Part of a small language model's weights: capped logits.
Each number is 500 + 40 x the weight over its row's rms, rounded and kept within 0 to 999. Layers, rows and columns count from 0. Numbers have three digits each. The size before them is the row's rms in percent of the matrix's.

# layer 8 MLP down, 256x768, rms 0.074, rows 0-131, columns 672-719
138:499507517458470542527484477509489570496506506461535509521467462471523522491472487461529531496408496547453521494505495526498387500469552566517545
103:569449453494572403561563433528542578521499447472544508480523459558529542542438529577489546521477605528446483479545491513495445519532484469513518
100:550408520478535503542541462458545531490480454480570530553497518551513510496509522429460468576523542489455485454558547562458423500459542540520455
111:482489467459563546467519506518547417565512497476554427504471506563558496536530485468477564499532502521475589469478499539532513462505609526514452
097:508476450523503463500538495446461580485414521492544508518487521474532523554535504498510502511479536525539492483513481504498505499489473546378548
103:461463527508518504511469516433464517480402480512533583503563491472507494557484528567519450515461496510469470593468502492535455533541590480568495
104:519472485552509431495548414440371415513497504483490535481510468543520430491526511345540376405507487468469482493599481477534489463506473481497518
105:523514534537475473548462504430471465501466513495478478516553619492499535465497537371462435474465486516467546552518442485506511502471439515491553
107:482475478441476492444547490475401457493433507517479483504507435492588548521521443647498486438523519577483524532429489540501607525474588492493451
099:515457519510465546474415496526454508538459502480484476609479498478479463483531527435539503498510476497515494477568489465451438515511492532486531
099:508515532485504506468508549494455444471457514513496463517470466487432494417525561605515552530467549463514572461539498564523474517541443496460472
100:532512570486519583520543464526476546481404550472514448552568484491476585508489508563562395504503472509502494462488474480473513530496574485509529
098:492500416531551550536442486432530470552491550495552432500566497543509526514453464509492464534509528493446424513515518478479476494501531560470498
100:548532444563451498516530550447434500471534444521498468495513514462542541513584549509501458464455506513470467491517458507485550500445477486509534
103:463452429510491470526531518513520487552607524462459517521523454521560433526548599495546507416454493491514526529519596471503535494537469426463543
102:512459454506521495470519512465499553476405582561509465486514447551495487474531597549501505527530444530554463574540476542490511453513485534518500
101:600526513542545427440462515475510452497450537518461520465484480463478488528519552514467511509454517511503468498552558530526444514551528486476551
100:551533551497518517518547555482545631490566512522484471502525513482546516478497506525518469479473468453536532498446518473525511541397544494475571
100:581445462538567521440518581493480463432515474485466493527511533494492486509459468459535468523550501480474537535480501530523488506501451526459532
101:539415489516565475508465451548520555471450505468448502513455552483440549505547491551517473523466510555498565512496484442539523513551492512487553
096:466564516447535501497478456459545501548512552510491426477588442430483533469528485452473488422567477508453525493527502475531549488515500474543473
098:495467509448506476534504526506540552472498434531464518542499508540601489509506502510531523554495463433497497546488461525542476497477490527460499
098:555563438531560519500493462533520498515514467534485551536556517522464419434454454470453522540487529531528443527476508463518486452488495557457492
100:524556485444476473567442455509563510434449511505511499432531440480530610449529545494520528459541531517443558516508541509536471597500465499547491
098:485500530545517481494518449468470583508525493546530544502512505563549501470476451552492481466548552502478498424533509417568416471569446484440488
102:503554542489479553482538477462543501465494535538530518481452551452485475452443516539450434540498476479511431456553465510421472410498463527492499
100:543507549569552484489523449418525458440522452449517507454504467465513460434572501481433510476532457508460519510534442470450488540488562513543524
104:522516514560463556459464475493450505424507505543463465557529573462553435477457463481462523528500554575457490539517458529503452474486477489494478
096:564492507525494461493548517533484530492511532486503499493557469460452534515559464517505543556525523517546491512543557490459496454491443572491505
100:524408488490473507550529510449529536467448511511503523459525466575602499455520522508504411532538435474464556497476460529428478486503512522541460
100:457585523511519510499541501561498445479505514504501465479522468479537535485465533521442496534459510534415507456558487470506426451477440421404429
098:519490509513491475526545425524511438545451490491539487452535399508501475459497473509448432457538530581526485601487483532574507486562552495410457
096:544446500508518509451468514476473510604523487525529531565547522506517513561467477526488553543534458540531434467489565460431484467423499557453479
098:514431463516420562526442511510634424531450534496455510525429543442463532487532475527490481515470566478469452517479491472523516515523515476468482
100:518455467500521525523452520502475471434502516533470528508448434476484444552495517551459508539523527556449570485559453477464528543478518456445515
098:424535469464508467557483467522512497561431599460471522437410467559486471476436521500503479450511462527464488497516496502515478531502464492461531
100:574491491463560474441500509489508398559490553445394513463491573533492511515486506514491514561521478529461517475499486517444401471529521520470480
100:535442493495517564508506473531436448474407511491549479516458466430542496425565563496466577532508567522493588444508552486442500472462501559445474
098:525451494510502514470495525593548472486515392494510464515549543450464497522454511545510459512473501543450474472518524569540521572576464436496499
106:499431503555489535538517541516500527503457443527605550490555472567538456492455491493546501549482589427518477463533425570441472462547573514531556
095:545473480546503442481445495493478584460443514460583480510437494546569459539514516506501546535518522489471550531496515550507569534450562488508554
102:574506481513493486523618456395497534472515485517480496490470526453586535437509460562502543498501423527443505465471468535511507516607449444529484
101:445544477503516516512462459483596490441524481507534460540468496490567551620471594436527465484488550568501459584513465486497551496439564427485518
098:529522503543453438516456500529484511414476482469485496594524524493489446511486563507466486471482464532531468422467543567444485548514449432487475
098:488477505485518517529529556490513443452522445555491474525567501521546513512501465503533533507458555461532472521459562491437483553550555465428547
098:511502453544534509534545457522501397498503479555482497527504516511511529466526464547590465471516433500501442505538522554431547486509471527496597
100:499506540508476522495484525482508562511478509556572449469441513474483488479465525490464486520378429448490522528488453463453522557505509523506484
101:489489491460561478527487519507517521534522468474466555493478526567559500490532448547518503528472507489499546479561529510561497444533442495564535
103:474500525489499513491413438444526506462489511517431503539482606554517452443497453513555536508501475498532533471505467462504509491519493557433522
099:449480470567492529386415481482517402551539515497511478542547495503513434461460606563512547457519521504547537511440517523529530469517466506502465
097:537553456539464506532503432452401478516496579585543433536496538494496543570536579477424552491479478491410518485527548535524434538496529545390538
128:529573565585521469441433499489485502529435508510508521496525538490541519478500519470456486506495491475569538498535523387540529544441513479542545
101:547495543502567599532442555560518504495572455487496509494464499536550444518529499446511491462561473496490552458417522427462502491462435549583471
104:455587524544456464508576417514465537497491499461497519574492516575461501561444446530559508476482532567449568375563504540525455359419451544473559
096:460482476467519554522533495483539393475470449516469476482417501474483445471540460460539509451461489498537489570510544496573483542485615528477449
103:423472547494516531442502520430529480541467514484512424427542515484488584572466506448495525463524470531440504500526557451478452516436483519497478
098:490565499558547549421503467557395501528569465554446474472436501462449516493514477510381523538487466495521412465525406540526508388611446457561537
100:546508579479516547562521454572487443424512534549471498499480503457480530444504496547543461472543516508497524521535465589491465565592475579539563
099:579542574459523453493499531498473506491521532486523516546512551514506593505485521457418556498542540534505497500455467542494489502528485504462491
097:555493545497441468503427467475540465496519533484503530452441480524503487493488494550480465536471484544454524501515527473490457472546500476560495
102:459517485567493510534476567514512477497425494455469574506475518446541443488534444480461527551463511573452599513557530479461494487552468470499453
095:466512484487554444486510501530504421503527569498443513524545568460527533506517503449492548579508547488525471542470442444490486457509478468531554
096:535466503509506454538562516429468570506470520487407494467477485570524531462503554444491498421482507475479449497484484460568523523539411454508481
101:508508523497516539498525552528490455520555533556407509556478547509516567493444500533474505484512483386436483515466589568515528513467527558524485
097:511500443492503433476535514421496474486526473531473480473463514513543558469532454528422471530567580437435523547477541521510479513488467505477503
101:476557459487495520568481500552508431469507539542454475496500521434480568581449487512554517483477440450493506493491482458512473490490563508447442
104:531438513520480474535567427474511506523479537606578416568531466556561468562554493584503512558540552501536440441542520569513527421481484435587512
102:485531481499542521474549447510549437505447470546484441474520398504481516436477536534456507497541475558426524483454495503431565495440639490501466
101:464542439501512560592518529531464495504549467459495472541547509389413570479478486402508484594533551472531491531505544472488512524477469494472510
101:602548524508475623527487469526548491489503467439521519561477639471497479526475455519461509528489493457507466470527541540479564586435528564511525
102:538571495489499525466419523489503501463535542507459550514464503498533513485543492477422533497518484525495511496480417577507458498472532416522506
096:472520529494496508368553543460489467493505532494494512560412483509512484520477462467468429547510535499441482487497470571555478533499466402534448
101:527446445593512477445476550512470558531488557530498490491541507465461440449531495462506453559549482430517508464517508441502487543445513525496523
097:500501460491523525513559552525537567580437528490459473534450497547488440507498450496510474464544546514575515513515466439517519517458490535507534
100:477524533497462513545541467504462527435498567518460518424556562501477501536537481481497444492482518567537560484519511465499437513523569547502472
101:516476573530505445562453496529528474475514492435489514507579497524471553508538489497543497574461504475603486536488453445478528480536492532522520
096:536555532517509503528528487501497549516499398475527534412468574524529489518507598517526428580498472549546487532541515589572453451523526499547515
103:442473549531516480460510504491501547445501488546505522517392464496456523527446490519508532480495469450487536487456449476445525490480507474507450
100:509484479521467497523441542530528499505473486488513465489525468577590480567541556543473474523463477497488492512525459489392553475450500503603438
097:426527492486550481522469524493532551490592542499498487472418535517462512457449463536510555469466484538572500464535527543562469584543545468523510
099:368489478450538517511456518495497471446578538454462502575532507492471537449495547488457410522443476574543507521536519512501497465571587494516492
102:484479468536474460495489481464545494575508534561439521504587475565508504468532500488522503493481473543488436483549459510448481539430532514518485
101:569468527488515490506539465527491568513555481536511439533525574522520500437532499470541504492491482406418505541486513478454484538533509504544440
097:495566446565591406490520419518533455575466561441469491463513489561560440511510481509525461506452539464432505458505609445486504477504464526490496
099:513555478474493473509443443524535542471431498530470434516414499459490488507508531463469472556508427527476455440496542525516489441523450505514564
101:480543540438506529534483475525498460519565562541505546528515492506523525527523498538482477474532479529454568491468524513519524537536486453480558
100:464548525524450476494455461514434534490505477503502445507495417554536544559498509529464431497490546499534495490519497476486482547422565541490534
105:482448526450490494485463483498444459499557544510539506523498439564459489518472435503501505428487462472502517505507449522464474511502487586524415
099:464563507481426552501511466547522545496515532518550483464453475521451569510561513474515541441536464512475442469570551449551521512518477521421481
100:548486555558520487523492500516516502479563539481520486485491574532505462499540485457508523529457578441512514592474486473551479506494533507554551
101:516555524500494425526546485495575474393493415507380494440495486553551464446553519478521512462486498476520466528493555462475522490452550538534505
097:510424569534518504426482479508440513491498472457528534488566440611415566468471502488535553486425501515498451539524471486526487487475522470510416
098:478513485433472545483512500399527420570521587513465587514548499499525442479521567519489518540520554435558481590496528525462538527499535529464536
100:494501483471483468531460547459451516513500434438445442523450483499525478503493543550509579515506565485412478453456422516502531548518520533433500
097:482477548596476563535477559501469518479517484475555488515486496544451533603483526467483561459441491490510478437477463512528439469435519529520440
099:452436509555470495508502491535522549501484527434452563448492462527432440532523431544533562490547547526427461531465532564436496493492599489463462
100:489519476509479541459493553467487535415506413502425405462565470543429572387501470511449487447504506535526475511517548456482537516553538550456501
093:523443462454478567594517425509522509484526402446576554471514490519493503563566471575497465498464459524552512489533525561502514433467435522488507
096:576552540493485421548496475459501563502490486440482473520487506535508513528503445509480487500515407502471489456465485498540528527435496477462520
103:540511519549566504439548521532493505435550460593524454515563543485437479487525446501505525527543548489508454467404501510494522487493456472499481
101:462543496526476466472397529485519502417549523507491459522511499549477493483548459489560519551464453576491512480478412550503434532476495553532463
096:517475503537433454481511457474477501497522528500392465498526487496548528457534494497442522482470468495588496572496489499486522414517460492532578
093:490503440502461530498477554528506472495492503454511465445447434518481519526586483454517520496514518469552435511531568492591481561461529520572492
096:436528530526525541538509473444563478558513558487536561470392521518551463499397500565563528500518452516503430524533510509554519507411532457423472
100:512467507493438534420551482543545462598561463467553505499444553507634534532440473470496526540492508561517544506557550514470509507536533531510504
097:490508457480505520466532509555491501533520474528486514539510512502561534435548436508483519550471458496496529453474484492480533558475558496517472
098:522481482421517488479543543502438567510504418517491561530541556560485504471513472567503465508514464450376508451530472514469486527590462564506520
098:593488521497496496433508501553439523471486493467501484474422467505462501451498462538466460482498456534498542506518548550489536439501533501430435
100:549457496544514497479498511429536469465540432566441546460497552519510483463499515559557546434527453464537504559529481517487497508499484473463488
095:597559459515456481557461414546488483520549470572559476551498510505499510519418529528508482510506447536501532430500435500560525533492542498515504
097:475576586532514501447481395475488501466494504428454467514438545555523471486462443503469514526391463494500461467568538436497482553526435500537530
098:462562461498565441462582544537590538476510463449508494556536455487562466528499529507477499511524550526506506525503562493476487545445530567489469
101:493549452475477529454470514528524517486512544463441504499533514433591556528500515519447504536468461494507595418517460469480574548508515539487512
097:469484548460553525521537462503552577448552553455533498580474545495537493480606504500434512531525463482463531496484550505511520514506517504518556
098:595450466533546465444566509536479495568491528536464512529464430505513530503545512437534565478449476507473515497484516449458450517443470459527550
097:437522449449597464552477536541499478591497475465512521523489537430552538499495526428478530507541446531449458507509501404552449517463529521477512
099:539496547439493537420466433501461462466583553484466510539405533476494540499544481531545474542519520496512535552413596630529428488514502597527499
102:502464517437470522522477603480543489520500482499486556472495516531404498468488634482457493419550545472545468518503519437465577471459566488521477
095:515443489506526499485478431510465494547453521459485474508516515573497534552473405526528536480439569488555537509525571496492538457525519495474512
100:512514466500532457521514526500489484544480571464529521449506481541425535478446585450482467390537477553466541498466515425560475604404538518523461
097:463482408550571488563535485485508475498485487422533505509504509542405510498500627523525536527516442596493550457501550481554523475490499555489510
101:505464499454525475462433497530531545561484490401509508511508457556460514474484486450452478453522470518494514525485556546500497499499496490521476
101:502516481509460480547411518551462456481476435520461506574535549486467501546531468537503516498496463448477503477517482464576478483422476465474560
101:547526543529506531489518495488550455475542504449421498506520469500463480464463442597533423482554570606490454472544502489532583483490564405565521
098:534449479531512486467501555427542535572471480492517422459482518533440487476524572498494549460555486479479456513546479511494480439462499517492513
099:540520497554549537502503491486486481474473536517440495426479441455510517437447491524512534514498442544468530516564459512539462414488512466427585
103:503439497486458511501546542554425573499449536504480542491470457454484524503526487536470461490550549504481494479482484566497430505463487535505500
101:489580526522537471428501431456553564411483539520478433543509471505593582519528490510428467475553502519483491464461418504474532509500508503483474
099:498528503493539525440517456496482499487447485526468507481527545513533405455561520463466474542489531487445520480508543471482524441530469552522439
107:438506585537448505476541488526541440490495490498500505541544495469528518461580499495534513417515432390529536454478467492520443541546503522510452
106:501492526461466490519502496573539480495522533471467568506498480464441548547491502562548466462482511481461472522490503584542504501497581516486489
102:485587477609602501493518510501491460515461476508503544460424462549537568523479461499561500486423461488546457477472540489476475507566489491524509